{
  "hidden_size": 576,
  "intermediate_size": 1024,
  "lr_head": 0.00418,
  "decay_fraction": 1.0,
  "final_lr_fraction": 0.1,
  "max_seq_len": 1024,
  "max_steps": 10700,
  "dataset": "wikipedia_en"
}
Each number is 128 + 24 x the weight over its row's rms, rounded and kept within 0 to 255. Layers, rows and columns count from 0. Numbers have three digits each. The size before them is the row's rms in percent of the matrix's.

# layer 5 attention value, 576x576, rms 0.0327, rows 152-174, columns 432-575
082:146106118115098115144156108125140097135122135192118108169110110144156116174148153119136148105142113142165131150099173111154077125148132128165140090153117122120162064113117163147098106085123102163132097118136125128116160155147142110144137153150105097113174094134173136162109143126161174123130097138154115135086131138163118112121119138114119090149138127151162134120118143150145196065131143144120147134143140077128171140101135101110134
089:107126116132127139187098159146148121141111102138111096111100116139100114135113142110094116051147097115135147098158124153124117181111103125120142122138081121133109142106126097094119127110138127111140157121099104179133125112141142118133105172158142090137136112149134107117105100119119121151123098118104096122168149173160093121101100161114163158138125128121149118141106110128156133155122128101177154135088160188113086096122087093097159
086:133135150131135142141143117123130100140156100157148106108115102164144150096130139129106114139118132162108150112064144101176075152133144122080108158151122120132111086152181163157091128124088111095146082133181159085111120157106120077132135110127118123121169109142138101104121150124153159117145132154116102144160135127121112118149103143128087062112141158155141141163128102130160133124122143181133141105112141094127119114127129126127098
079:126153175142139127151166123118154138115130112149123121123147122128169147119119165126129117086142161144131100120122103148145147110092131127125140062152161051154129117117088105107112097071111122175147116107122143160115150128155157169121124081108134142129147078129129135127106142091144088136130116112103129155132106150120133122124146140128112115170075140133119131121114135097084137124144141103081138091102131135107131127108131111097111
088:140131133123149153157110161073143166124121151096148121149138133125129106103122047131135123158107104159160081146125098130115147133104140124108133140128132140113107175129176157133122143135172120117102128131156166104147114081110076164130144139119166184149162130122107097086141048141115142136138152120147170131143167139113165128150136094119132128181117130128108101112148152125129109124129105176121143142166117156142138181129126122169113
084:131186145158126107156149120089141160137132114103118178115076135122149158159116105109127144143164124130185111120111109114140136110105139109136149128148110127110131085131165123091176141119160154133118170105074105106098141119120162146100123097171135115127111153125106115162133125091096122141110139157090125123185096150155120148159100158127151143140147116120145105108100132136128148133167106151107126130084110148121117113154149124148100
081:140139094131088115137147126175117088113116114147162118158110135135153160122151144129148080173126147135145146121175130203138129109142184133128126161144112121106089136145150131143093165129163139131130109078128096136094165164123139123093161107133112066160126120104119141125132161123136145128132110154141097093163120082155125123148132166119084137096147168139169162137101119127108108085130119157174098105146137145130145137132111129125123
085:104130141130089106123104127129136165140144096139096137104139125117115122128130139115100151151071164128117112103130134130129111114096128146122079128141149139125119076169087121092131144055128118142170188116131108126107142135127126113127114176123130123147089121123150130166110189154109125126130137123160131121145150124158112143095100166128140144094149141089146172162097105153133116163134147094113126182111121147108120172136106118136137
081:108112165121129093133155099166129091101129149147155144135095108126131161112160133111111147099153152116115126108135115120135166112104098144131149107154140106109123111123180087132172126123127131160072109116105130146113112158145150119135105096077118130110157113131160168156114180146100132132092128113071168150131089111155147096144139093139140104142041115163124131125138133140123156092115145169116078117128126116116151166105119152128107
093:131105114124113136107146080112128089138131113098114132127127140200147080130091127124130149126149108120114142158142133124124138114142112147142063149149147096130145145121145093142109125158135112159134143140090129080167107121168131118118113135132165152072066134126113159157131141139098092088151130110169162109098134132138134116093124127125116161081141112129143094127121130157101082086101125121121086173158103156140137106135115091108166
087:128140130130145147164105156152126081109108128129121120100101132105098057117129115154096110137131126121121150119141146132101149109135143089114156169130146152148122140136126135160136138133095115112170145108116129095134137151110111134120118108095096135122097160149138124165169114095127127125067138109127070117164152144126170144113133109136102133126151121145093121129127111152135135194149081143125126112149139152103141146096106110140162
084:086129118133140170143117149109092145127111119134172113107133130107119117119117112177149148112113127102145108106147147148117168115126100106115142182096159096126106156158147116102141168103164133139108133170103123111164144079169111117106129099108145126132105153113110133137161100146103097181100164133121111148149122133165158114137182121133112179169065139133136129146089127173113122174135122154132125137158123154153143159128098073122196
085:096157108115134099121082116145065183072140113121120115139124113105109194118107093137116125114090163151116128116114112080088140106122134122138142082127154135118158138132131129149140106120142126119130095155137078136137139130113108122156167124172125122141162104158132137092148148136129183109194130139133140114120148126139142167173129137140144137097149121111158186129081120054157125090123129114074114126133100137140171088137123139155096
081:122133140126162101138169148126124138167133150129096152134121116124126126133120101147137154133140088058155151145098122133102136149125117124129130205143133143112140111089137096121131136121120113116120080154168125164152112095121141123147109077152119135137137130114142108088125125129150176141098157152160127132104118119120124109164121156089165105135098131125152141173123171151177132114125127136181128158128086136128119101149082092166115
083:081130114078138102083087152163118128113116150151145143146120122136117128137096077091128135135147112115150121148132138090127106085141104138151125138195141125136145139169112142148122091133106103113141119127150075135142146124142166198127136143139148117064137143168084160129135141153134161093140126134123122138111104163113117127130155145126106150133087099140070126106116143138101105078095095149125114127153090131111120105129154127162153
086:131124121125122159103161122119109118140150136165119126112111110162119155147144157147191126151139149119149147122141148140153146124149141123124105123106128161137161105129092147139132143132108107151101107129139113108120126162118124116101158113091115149108116130132143177131135135103133137118147120116188137136147102159187091146110137073093151110109179140139157152122076140126130114124107151166149104114147128114115117127159140143103151
085:118174132126124144152134093121150107134127149104138117171097127174126116164158150126207128143092105102103112129116153162161124145144143149131135160110114154101122121119103111183112126125122146096156169069104116103147131137141122126079134146154106146120120144184103178126135107145122156126106141087134087109101113161117086121094115129121127159087153131174129141124149145113161095082129137117137112168185063087131139123138108126185082
084:110136111123123154095171157129125139120151139105120131156120136116132088164117135085182128133104139117132153125084131156110133098151160118138188134121146162141140148127107154134104138124129164164134146128150115112167146119161117155099086140092132117098137122093151091126149086160134115141118136168128107110140181106096090164134143144133157074075143075113158122046107158144133156083132098151121153087171139101118137090127154159168120
091:116115126123101161133125174139140136135078162140108124132187115157162141117120117139132157149106104098115126138113123130099110126108053141112098148141109128167146127118120102099134079155160139148110119137119162098132105105133150129131136123116129113140075098128124152140126091112148057122115106097169121112138119124122087151098128134130122111145146115136165156148128134140102139124174122131101143112130146143137107154114114087060121
081:111142123124120138110139103150145103137124138093088127150106133161148088110117143144137124150105107090135117132120098121170127152166119119107130157120099148100123137142107111139118113147128111108210176107119104148129153059134080123150112124161147126128158173139131133126062094112142148073121121123136103145107129129114153116134085144152071141129171098121151131108160114193143147110096132070157166102154097128113123124129088079123089
083:164171130161130131140099095173137122102116136124145114099093129103136126169149132134117130124140119161190131155134135132098141144147141135109134154106143186149113115160132144126123077139121109099145128068151148074140136128115121149105139148131097104114152180169114126161174146150111130124109121070155102099141169104112133115136087073160178126099150139116076113111079130127140168147144137152167098084125141055125126105110172117128107
074:127134082123130110107119067094151132144122132105101102148112148160125098164122103094154146121111121142132094146162132123151142097142158160143144168134157172074090140177143157112091141115135144125095168096131127116118125128127116153125133117124172127092083151099095129138116120148109133102155126178115137130105145140143158150145126170135142156132146099123121138089111115145134094134093108090153093157157144110117151136162112166143133
085:111160163083109129105115151146109127117121146124130140118111113136098131120139141116123107091148118080148091128109106099131117136118095127134155142145107087116123121094148144119107131116107103118178182111144162131142153108136128150107134116130123142140129146122165115154150131101149082137071131137082135160135203115090096091146130122139131132141089134108132103122167111158188149135117130133108152133150085158154102154133176126142108
# layer 5 attention output (transposed), 576x576, rms 0.0319, rows 152-173, columns 432-575
083:117142120151129106147133153110149136141109134151142132169125151121113140118138142155074138096120102147161114134095168163148082159158149152131115133151119126109131124148159179112138147122118148107148112139146130136153119128114116087113115134140089121130163127169189111164092125139152145147079102143105126117193183109130105089124108146102139099145090153170136120154096126161159126118162146151140101087106097145137123154118120089127161
090:120151144115121115177139156122115087099104122115103127115148127105149135115116090152148155122139110110120162135173182094102112126129110146127150125123114134128145149139145111118127121100108102107116182103107089136145151147158111100121108111156120130153123119147121160137096116110145087109159142155093137103156137136135178125135139144117131163078120128113136094124137138094155092123107157106126100149152138127133189129118110105148112
084:139108136112162115087121124119140159121085118140112108143111146166161131142120103117067059125111154080132176135120136124163130136138120224120111163144091116102122126131115085126109132133187133142136105122106101102135103153154116115081113098134162132111169134151111141135160129115108139137142154111168117137158106067135093053112120178118157111124130112115122163128116131146163094123132130159132113136125143126091159102139117122095120
086:124103130106138099104120134125149147111120125141114129123123095086109148146096120096131113159104105155139118138127086127119106108069137092071134138140090126138140096085146165134126139163110126133200152139136132163138129123111127126186098148138107127106085128086121160142142139113156108118151133124159130181128128065131089113116147153102110162125074136110140162158125106162115124136133120111121129078110115151123108099164148121075162
089:144119168095144137119135088132134128147121120112071108112066151126124111166140129150156080159115135101122130138127125130100191160125097197099109139128125124098130117139136138144132116169156140165100149137107157129132097110161090154129155128133132119093148095145115163117172102111114129135103146076151120149123126122128150119106167103113098135119159077109072129065164089143117103146089157123153180178137133137121136111130144136155102
087:128152155129137142111144113130150117123133138152119113091096134106111137121135141160145110116149148149111138095144099124163139077071129099118116092123135113143125153124148120156121138121128119112080128140127130142100131137159168180162155070164143122120130157132119088104121109141127099138119127117119126118112102132123159091130127114152128164144100121149113132109140127107126139136144111082112137167125162096119132100148140148133164
084:098148094133158100149105128151128127106149159115146135140153107120124173115149137137118083134163117100173121118194081133194121164143119189167134122128110130096098149129113172160094130142129147081099134109122115157114125112143149093065138133126088116140118112147160098116137140085137138097097161129072155101106149106085123143129126148123109135156132127135134127134083141116116148142124144126145077141166147108119119108098125163146123
087:088108079134137129149141150153126094099181113128124127136133140097148121139101141120120108110104088134091097121147127091156083158123135153096155128154113139131120137122168133153097142107087146095134131088150098126140127135129138128113097138137092100121121117139138093157149144156128105088137144157119162107167171166100121113159091146075112094114101153103169099114113117124097114113146125130084126148116132097169128155138105118112110
082:118157117137170107112146145114197094143148108129131114129105114127128152113148152132130140115097144117121143120143109168166123112126132066143103151125162105113078119130113174098153097166119081166150148161088121133124135143151141145157121142122142119139145104103139090134110147124151117161154148119147141141123097104132102121087138156132170101131129104117151135166125112127141121138143086096142127181094122146125114145146095124117123
093:125111104130117161116149141096126112131132097126099159135170128151121132124123158102128099112105114092128156132172128121115120078083101178133115110133112136150142149112139066138115108137101096128143121134165115097089125143131169146007162099131163140117156101148130126101134115144143094105153136144133172070088120127149103138125084097134136094092164162091150128087086149159099141142116123137158094116094145162160113117131097099112126
086:103150140138127134112116122149103131131108093131131105096117110124148099145141102110136116153134100119089144133149108144135190116109141098126109138141128093105092117140110127091138132172156136160094164114104114118122137164121099124152114142097128119118147111112125143143174116144092082121130170081137155157080096124104127101080126153165138148117158089133113113110113115064150113102105175118122111151180168118141143135148138115166134
088:127143145094115183097133133126133105131156134115091144099096146143118123175144129140138145141104151152073118125160152154087131094114097104142110172135158115121102108144169143129132110156143135131105155134087154090118138141170144172154145128105141131086123073124113142102133085148113123117147148122143128131090055131109163187098175129131134133111121095124114128149130137094140118117098154163153149142137156136133157117121124124161106
087:117119087087128145114127123164156126137120131170153122131132157104133128078125146110105154129173130155205097119121116145117126127127137142148153138142151116170153159074131156130120127129135144117104046129113099118104138104145133128141099169126125182114122137116132136123105140142138142163080108162089119149164148140131151114185121101139113200146109173152130160120150141133107133148146102108126145144154084154147127087086149139067147
085:126147133135149118105137116139082124117101147140110121106128154122153137136156110151176094113154130102106126117117149146110111118116113153143095140081126133178124168119154107139116111121181131117085125146132123118144119153160117130098136101144193129132169138102151142098110118083062172119094167133170130147144155117106117111131140101168119151142163080162122116104124123153151110113117143147169136141160087092110209093133162134106148
089:143122140113117128149080075089148128125116115090114158120151128173096126120112129140143122137150151115148097152142119128121149105172143189086112120168165136101148132161148135110087133137105097133117113102088124150156163111127170114144166166119178171150162117121131161105082111115147112118144113133130135112106120127143146155124154110121135114076125114137142154119151171119113175122129114140113132116091115158155109121134127137117126
088:139113094130125144133144096126134110177135136135093156129166113134097129130141179090096158103161142143154152124103156126151113083160149176165129140139149090131133117168132092127166148093087121159141095102166105089136125102104130098071133114132111180150118122102140085122114136136111123156134111150156160142165153118124119130124113099149131105107161162131182132154067093149143188145125134126129114120091175163161080153099098095120132
090:084130147102147116120135129112142091137168104148153120137152118139136161124136086128098103127151112130136149133145145089129140118130090223157134119130126170110153153145121153095126133137114133114093131090082156111117141134115129119068128127158143129133102135132118116126121168148125133128136136174124183111157098115127117154106157157157117109086132196119154114144097146112134152135127126146123127092067116161122163136089126132111097
086:193128130089114141198119122145147127153143146192185135155164087109149100101153105100097052107130137115167096132093137133121112108102145106139150093083146161139170157167123128130164145121158141125133128113134167132106115117126152089138150114151113120129115109159118127139096137123120128157155127150106107118127105118158087151149076136130140091113177124141156115098142121117118143141113140155132116136147150140100149102135134134127132
089:127091151147121149162145124147113117132112149113141144169149135160153154136080072097151201118130118107100177099135135117052110114101102073123099130126093143123144092126164115124145154105118182145132130129131113113188184132097131134126137123122122146131138140102128125109152131129191125124113165149104132125135152137170110200109145101117189094124104157156123131126161180148147141148146126132094100086122101130109106175109125083144128
084:118125155150146131133124137122120136103126134133137113090134125109130100100146124146145081137162138124165080117123123114108115111094154163110138115104119101153123143104136106120121110149157094082075144143134182110139154094113135116130125112136100122154157171160126074115090081141109128128127149144105140104096073189089154149152120099175168132145121146135117124086156172143130148106121121152148136090127133149133163160110153114165156
086:158115162146108107087153116143111093120141165122137082128124143110127097139112138121094179140115116119082103144161105121155157161143110154156139148117137108086130113152164143099118144158125148128121156083119102122128104160158113115105090147099139113165114093143166122128097139083105126103162139085116123164100118134131135108122167096156123110062158147131116142131124162105177166133127132113110090115105155122120122135121117151145126
080:181120087158141151098116090108123109139142175109100154094148132147098093130133128134110099121104115146128160125095105101134156124121109217096106093119135165144112153157141145131104137108163072083101086139136144109080136123136142113091138132142109133120132107153074126067075082158163134119146104087138132123108068162138156168147105112108137093095142118130150113104154130143118155101119101120113140095128154147100115115124109145106178